Weights of a small transformer language model.
Size: 12 layers, width 128, 2 heads of 64, MLP 512 ReLU, vocabulary 2048, 2.9M parameters.
Architecture: RMSNorm before each block, rotary positions, no biases in attention or MLP, untied embeddings, some layers without positions, weighted sums over earlier layers, capped logits.
Training: a variant of Adam for these matrices, 179M tokens.
Each number is 128 + 24 x the weight over its row's rms, rounded and kept within 0 to 255. Layers, rows and columns count from 0. Numbers have three digits each. The size before them is the row's rms in percent of the matrix's.

# down: layer 3 MLP down (transposed), 512x128, rms 0.0757, rows 367-391, columns 0-127
# up: layer 3 MLP up, 512x128, rms 0.125, rows 368-391, columns 0-127
down367 036:075144169125106113140164139145108115127148154106130136156138158120145129102123119128122115154133172115134164097102123138114094142123130131118130146120111149085133126150103130135109133101144128131117173129095121116160140118092139125151083117112150085068152062126173119146143122111098119136121139121120160151123097171123107127134155094160085182079103132117118159138151154165150184105132
up368 107:104159123114158117119123121101117149107155137147142094158129133134157073142113097098139155081120133101120137112115101146126076132106122098105164113131089122171127158136122114161176137098113113145129068134098117118112101194151140092149154108169123117123124137112162158159129097148128127111117107113139150139127105125144129152139110129129105084108153119108124176131161096184106153149165
down368 111:128145173111155153138121168104140133122168156126136159140130053090104179135148115066124155138148159128134122121118130160156170146139149131112130165100131121157122154152121104145088086116103141149109131131131129148117164137098114082167095166131093163093129113152131121104149138113111101150122156136094144116131128114118120106132090127129155156145127112127067127163136118131133108082108
up369 045:168154125160142133133096115149113093086129169154140112099135120133142115150136103117129149090109116083117136121127113190125151155126178105132105156103131123140141089127147138142137138099093134106145098111124140138153138116155153128131117133129116111122127143084105130186102116160137103156111150104127109163122110100149141135089144102119153111127155104134147143132177140173096129214179
down369 012:129121184135147103141145164090098169129134110147135125113179136137153129149097117162142140126113140091142135129180087153135126110081140125107118124128125129098085119152139139120145114133128117115130128153147080149114136207132116099142137093112159118127096104148113081102160145131111117125101130139111129131091152116117158152168147062153119118138138095140112136119118167168157176130149
up370 097:143146117109106151096146137159124156121123143147116142081133158095151093149117162105072145105123109121146119106100143130123150142105131132121166100160106165157151117139159112129070128114142098140076063153149181131096169120121149144120057150149119159127141148135132114118131116125170124122136113090157124105144093129135112141103114123089123152138122144152149137160120157108121089135092
down370 095:140107174125144162141111149073130105114132078123145131096134065127096132145137115122143141101105134140148113150139092118124137113167128158105134103108137162121091152142088122120125114111094139120137121133113101117125193110113095116147164093139151141084103120115155101138105187096111123120145135122088128150162148124118097111155141134148107131113095111161108125097109126132191120179158
up371 112:147122135148199127135128109163137143135168111145112132154152122134155113128110155128113124100129110123076132139107171107158129109092089099120119153135155120138150106129156146132095117145170140119091134079108119098138123161112174124073067140174099109122124116128123117131082120157144126112121143107138161109096140095119144125089116076097125140117123121145138159083112152120119109174106
down371 116:168134100180115144153140138110104112132140128120136139107160132120126101138127140164110125146156131134148161143123093135095152100139135158103124119158105129121088106129100123070112108141087116144100097146153163147100083122165101122163120133100152108101103148110134124113087142119098124076114123059122116116143126158103118102121164135109119171099097153086097081145138091099145125148129
up372 092:140136113149136102139094125114148094155123164168167141138171113128139161153118152138166106124146090067112109121119106140135093131105158135073118111120109155108145125184128137159117157134160162127127095114151137133124111132133129143152156130114151152152147160146135104110115133158108178111146107048128130161148122130097117106116151104120151121124097084112117149091143134118073119157149
down372 086:106113140135151127106121167108112142106119127150113145148147117150126162074152108107121109148146139171155083099165153167141158107109149121127111125093104106086107089143107131188129121120110150158125116118140149151109105090089124162174083127076116120116110090169122134107139196118090104084131105135138151147139134137124131147143096124136091136150099125139131133126132116173144117106115
up373 105:124184110147135139127057111147074128105099155146114135073161120140147115134169125112107116133112088127138106173134121137142142077104152143099129155122138150137131120167108119105113115144123123080146088144112148068114136140138130167107148130127144151085154138119133118144082109111135148086113132162130082137127103076133134096122122115103113115126158129146104159137144143121095177134134
down373 101:148141069129113133122147112135151191154158129161139133145123129127096141128127125177150147108163135138112152111151118115092134135130147187147116128113156103112132171099119120117139133148121164091125156102119140141145106088053159120138155154117111120121150129099135156144143119121108132177128150125106114082122108134171073146113073156137142147141107141111162135165146143120151085138108
up374 105:166130123128155132146144141155135135110168145111117135120159112170144186140114161122124156134170117098145151119093153135127149158114115142107147132151093089118161130096115112151106137137124141094169148097110120160127145158111138168090072135138087111132166147120113138118105113140153096114133146107137148098112112065098113105116170113144085181101111100144099120096144151148099109139114
down374 109:086130132126131147161110133172110122110166113107168157121134102087118126146113075137116104143127135084118143173131179093130122102147133111146179109184132120142150124124095078120147109099126088143130140144071130142117107124120112170116190119138111120125128078140184127132118125119105101117170139145138100140139110148113114180117124154113105127145138144116092097144105148120146114116136
up375 110:143134127142127139140078124123091113118162165159172147086090140133133186162112148092154107096111132149113134131138120142149138101147151133123084183137123126141090116178137167162155133143146125126157120125114114126146115157167169143117098147107119165104163156074164153104088098126100108123104156123128147129155148160127099125103117124122130154110111115113104162141147142133122087160155
down375 117:089155081115170137129147151099125129117082114148167113115109146097116096114098131102151112134120139113125101126140134157119185088132096120114113145134135166129139118116110152127106081133148145097155104111125074113097131164147129128127137148107168125110117110115093095143151136101088178127126114091161112119118143143133164166130154119179105128126118139123177147090118118156185151144099
up376 099:124155133132102155153154122149124122110146125151112098080129119136152139145178146120165182163109105149148131130103192120121143104187136142109132151153116091143161130102119173120125177118080080113134082123104108081158174142113140099114140145119105159161158156138125145119117114103142145102126126129149094132146127098096136126147152139132136134134111128134096103116124087147098137146171
down376 101:119125112096122132088141101133119160145166124119123101159123140106131096155119163142130095139142176135157147109162089129132145092114123143119095084085099130118132118081117164122121120086124153105145127144152160155131096125114117160148121122106185105147134107171138109145127142134123104139139119131085114127128113155130110147155165165133200114124126115109087123105108176115113126113056
up377 073:145149115165105125180094092146145152092148137152177105120127106133146131154124126157136151093098100140155123116104154150107154152150137106150141138151144103206137121109117184120147136092124115133132122159138135139085117161152163129145094060147123150132161159071120141160123084150118104120116112116135099133112099116147123110089117098090133131107125109133127143102146109146113148140138
down377 054:079131133109091127113121153128094109138120132138103141136087136140129113108133142116141106137085182149109140111129133164111130125155168131088107094112084142051107106149117112121136070157120117136163139079130105153146116135118132160100132120125159079119119106115125116099127158132125127142151153153127174161115109150150116151148094132149150123121115170087125131124122130129178155192117
up378 099:114124139151103100176116150124144139130172143161146107122172120107151132158146136113153129086119102147164146104132153139140112129099177105094127115125129167142163082133124073153099172119121179126159144134116146118098104115112149139147133138135087121171154122094155114137094160121160144169086150170118133155165098109121116154149152127126145163180153106128131156147133108131124112141129
down378 100:096138146133159116153141130122111110125136103150164088162073109167104138121060151133159113150088151143130134103168172142150146152166104108134120112100107119119112131114120132106117115112170130140122161126129072158132144110112138088144114108117137155139155115108125083146174144162115133086120142088145162086124136136125164075147145089104115121130116140149134132126151135127151143159173
up379 110:133182138116143117146137084154127156113137105149180082131172096075138144144099158087083173109117144119094142126109126148126141145184157085105098118120137144112140152151167109140128134069132171135118106156121165107085093101103110118093104141125152126142134120089127092164111116150129156143137128125134109106139128126120144147126131134093133173151152099124128140149127104116121130096133
down379 117:150134152171111145116131150149088150106113181167099100048109136099121134102109133147116147136125141125151106134099103155139164109100111075107136148081120132142096113112110136081096145119133119107103125136132120162119090111123141146107123121133172147173127096134082120103138107144128098134154106106149134125087162112124091116126140186145135137109170148138099134126118119149166161117119
up380 100:129125124122144157104148077161111115142153112146123120099116128157152109138123218125076108140138114072130115110111134136137114142105140098116087127104155111163138099137153137119111139145160123124109118192136181125140145121160143130092094140175098120098087099140140145115119142111167158118148139086165125121171106124130130133131111129156107125145125102129145141143132158178137098124165
down380 094:117135161096097150118173133092104118116149129115125092108122093082094123071140113099179107167126097176113130142150116091110126126147155150111112101161118122119129117145127135162116114115098094135108103121111155120126121138095099112126123127114122119145114133120068126098128120067093124106162135151126134157130156122140128109114142135126121077144071161088151147099114078112165135153116
up381 113:135091129151137074131145108144114097072147117120122114123114124150123092126140146113100146111118120127119135138118064133100098130149138113164123132149146122129150134137147148102147102105149098151151138110154114102150146097127137169087147123160108111120137174106140118165097114126167168167138124155146123132155100091176192127110141115101113128111141103101107111122160167117108082141189
down381 110:117107101103120100149212127112147120102138107141095138070122143141194122081105152106128120141119151117120137098155165090123150121137081142151146152153136105119133150117133138159147155122105164138094114143136137147169087087168120136109109104140141166140148113135127133135127143131111133111085138127125145096136135116146124143149144173123152134148156184148118145111096133132131108063145
up382 106:154152141133133140124106095132091138133156143133162103147106096151132131146136152095144128101117138153142151136116152132152084120152141124184093164141132135131090144175121113131157096124075177100140115121092156112150104176162123156136146144131100147112139161092144130163117148159119176090101152104096154167126120118161110109122085107109124115131143124117146115099143123190086130126144
down382 109:104173158146136184121147169096130132129122126150140117105139109084138164092105083137129130145093162114095118143137157154162152146119106161092138151148121094132113166081121157130118115107105151123126145126118114106121136154097119090129131151098104133142147075141102134133120107118104088132134166127114130109141135147149161109180112142114136134129081128123109137162144136125169119043117
up383 115:120174136172115107167118113146152125116134143121175109108151116143132116153111101101091123095129131104115122080136102154090132132144139107127138136114158113140110085111119176164132174146115172131150100115074113123133155167130131133143134130097166137125122135113161141185152124111107174145082121164102162154114105110166148127121090123152141173150090098119149150106125156126125141140156
down383 116:110132142133153151111129161060118122148115157135130166108133125144145088121082129151135107080097162133149121101131121144125128152149167124111114095140104152183099138146146129110128106153127123129142074083141155134133169130150135049158113127103151090138130155167124135144107141134116102117138147137091157135137137140160110182181148116133153143128165119133152140137104139112109131135088
up384 072:155154123169117142194141113153114136093118186142120121135148092136178088150138123109124132108124106156109130111068131137096133118159150130113177154116126096188133078116167146125116133151102131112131125099117127140106138107133163121108150123143117148143153162104150115130101114140138132114079135123101129117153092087160190108111122098105145122141147113126111133109163095139101135141155
down384 056:167123160135146134078129111110145119140144104129113127124105140124100156079152118155129150142108109111099113148163167132128130108128089105128113127121079123075152145141113147140146130086158129144151143150127106131130100100161086181116122150151135108121141086143087134151147110130141174129112110181145117146118154132090096147156107120084126090116121140107083185097109122118112102082132
up385 122:132131098186107095122157145130144148116147135120138146096102095148165126133129130080112144123086104158152150110119120198162108121121120110133140095146118134149125130168125099151164168116100145119112113143130147141140168105113159123143148084162116202094143164070106133159110117155151166130146109150114119110113123107113138120134142125117125150128147136185164126135139157144112138137163
down385 123:164112146103104139143135125122116116129202084149130097121121173120140140096113138080127091113117127148121138147130101077169119105157116102130085125125116201144120128083187119134116129158117119143095149123126141142096118113119124107127136125113068148100154156136102124104114111133113140125116151110114150107144174116155096102128121111134173123134092157116090118107092167114151135118146
up386 096:150134106136134098136133144106135121065137156092141105119087124131110105160122144097122145114106116100127167100108113113122080138100142114164148146149119169142157119144105119106110126125121146133170112072098095148114113100121117151139145140168124114140122120078145140154125104142151176177118136141170146118143094075148140170110141090144119154061149109126103135117154143169112125123142
down386 095:131124156075117135112192133124115132110212121129120142102147071128153128080117112147126106161135117113111123127167118199120127112151114142115116212125122118150141161162109139137113134147133161139143150152142116116123145132138139107158114108158152138143154128151120110147140172109121172128096147160123143107148103118162137124175137118120143162164126133134085108122112146119145140117119
up387 137:151169117146130092127154090118099155120161172155122081158106131122126129136095118140137123077124117131142117119128140109136135173089122140139126170156130147132134099147203145147119123123127157080123134099150100125150106121171159091138128104077163135126135144076135144160120153163127128096070125137141137148133113081095142144125152118149098120130109106154108109117139144145123164170128
down387 137:094112140134133156126171168110108104116136107130131111148123110130101153120131118151150130100105133135114110140172117109127111123138161135113116143106133118149127094125092170154124084081107137085137080146157104157125142137145104145164115113118108096132102129123130139065094151105137124082091121156062156093139147108112157082148138116164141111119113153081093143084148117163118112105140
up388 107:137173135134108099149122130151121113133120140126144126172148129083126108135103117142120134051080128139148135141128103117173155160163113106140084139144107140177146146145142121091139135128132134100128156117117158123124143128154142140152145101120125162056148145090158117118100079186087108136109160161092125114148110102085120103120147115151162115124131161135149136152142140108108094121125
down388 108:086104161144118125093118137126108127168065139116126115107125160169121118118130142140151140153147118093100148125170131102094135110160127146165120101100131130125134132107180123189129142061135088140168151147123103137135129166131110136127103111085096138141121093136102111107138124135162129125102128156159109118101126123169111124163113107137154083123153101132189123109109122133160141161107
up389 109:102109119087103095140152139101164131137156154136114137091130169172150110140105176087090138096104118140086179121098175130114144140151144116153134121161142139143149111103190130156077131108142130098117067104110136187122111137115154109154111128121095175126098117124139112126116109142164147150139125110142149114137096091137126119132125125127126153147138094137134108108152097122128092127146
down389 113:147132107142142153167100144124130134126102105118142132096131121086107126124152113119124148108137122146091128170153145145152137150154146151112144129138133133115069153152103158111103155113073134131134161107103100115145132155123087155087145111097141106088172102112132140132105181133160114155110172163090096123131163123107106182136104191095162108101100137116160106106120132150126135138115
up390 103:124187157156118132131111111195115147130103141101104110103126136144142139151138093133100110108111104156100147141137120115107152114104074085079064123097125107124119172137116164118119146184142136093126136112133138165156154143127147148143146133088141114145163132120117160150105099103150160119094124142158095169134101090134129121131149158115116144102141144151168125138159109136099158121137
down390 111:133114103125161093156129130119122147173149103109100114123136124158102136122158143121081149099164166135127151159093136110087102119120118134149087120151097140105093111123119141114153106135177136185130153140158146164154120113085151105135155196067157073166128152121131148152146160125125121105140183147148132139115150149132113141116144163158142136112113134155122132120116131096143111141121
up391 061:166168113114146163146118105170134129120160160168093144161136109156157124133086120123125145129120084124091110098130153165107124142150158065127144103148117123152138115074101121129143120126083139115163089101081143116137102134166140132075116117137106119127119141125107149142152125140156107160128160141170168128156106138113137146101124118142103095123137081124112120126151132154089119180144
down391 046:139102099151126081143152140107117117140150110098120149119171119135107155124137147137118114153088132124137141159131113115110134147126142142135082136144121111106150133148155114145165165141171106128087119166146110175141113104126124084141125077152123088138075128130085124128069110127152124116166120108133136162152159188090070107098148171127116153107129110109128117142112138161135119084110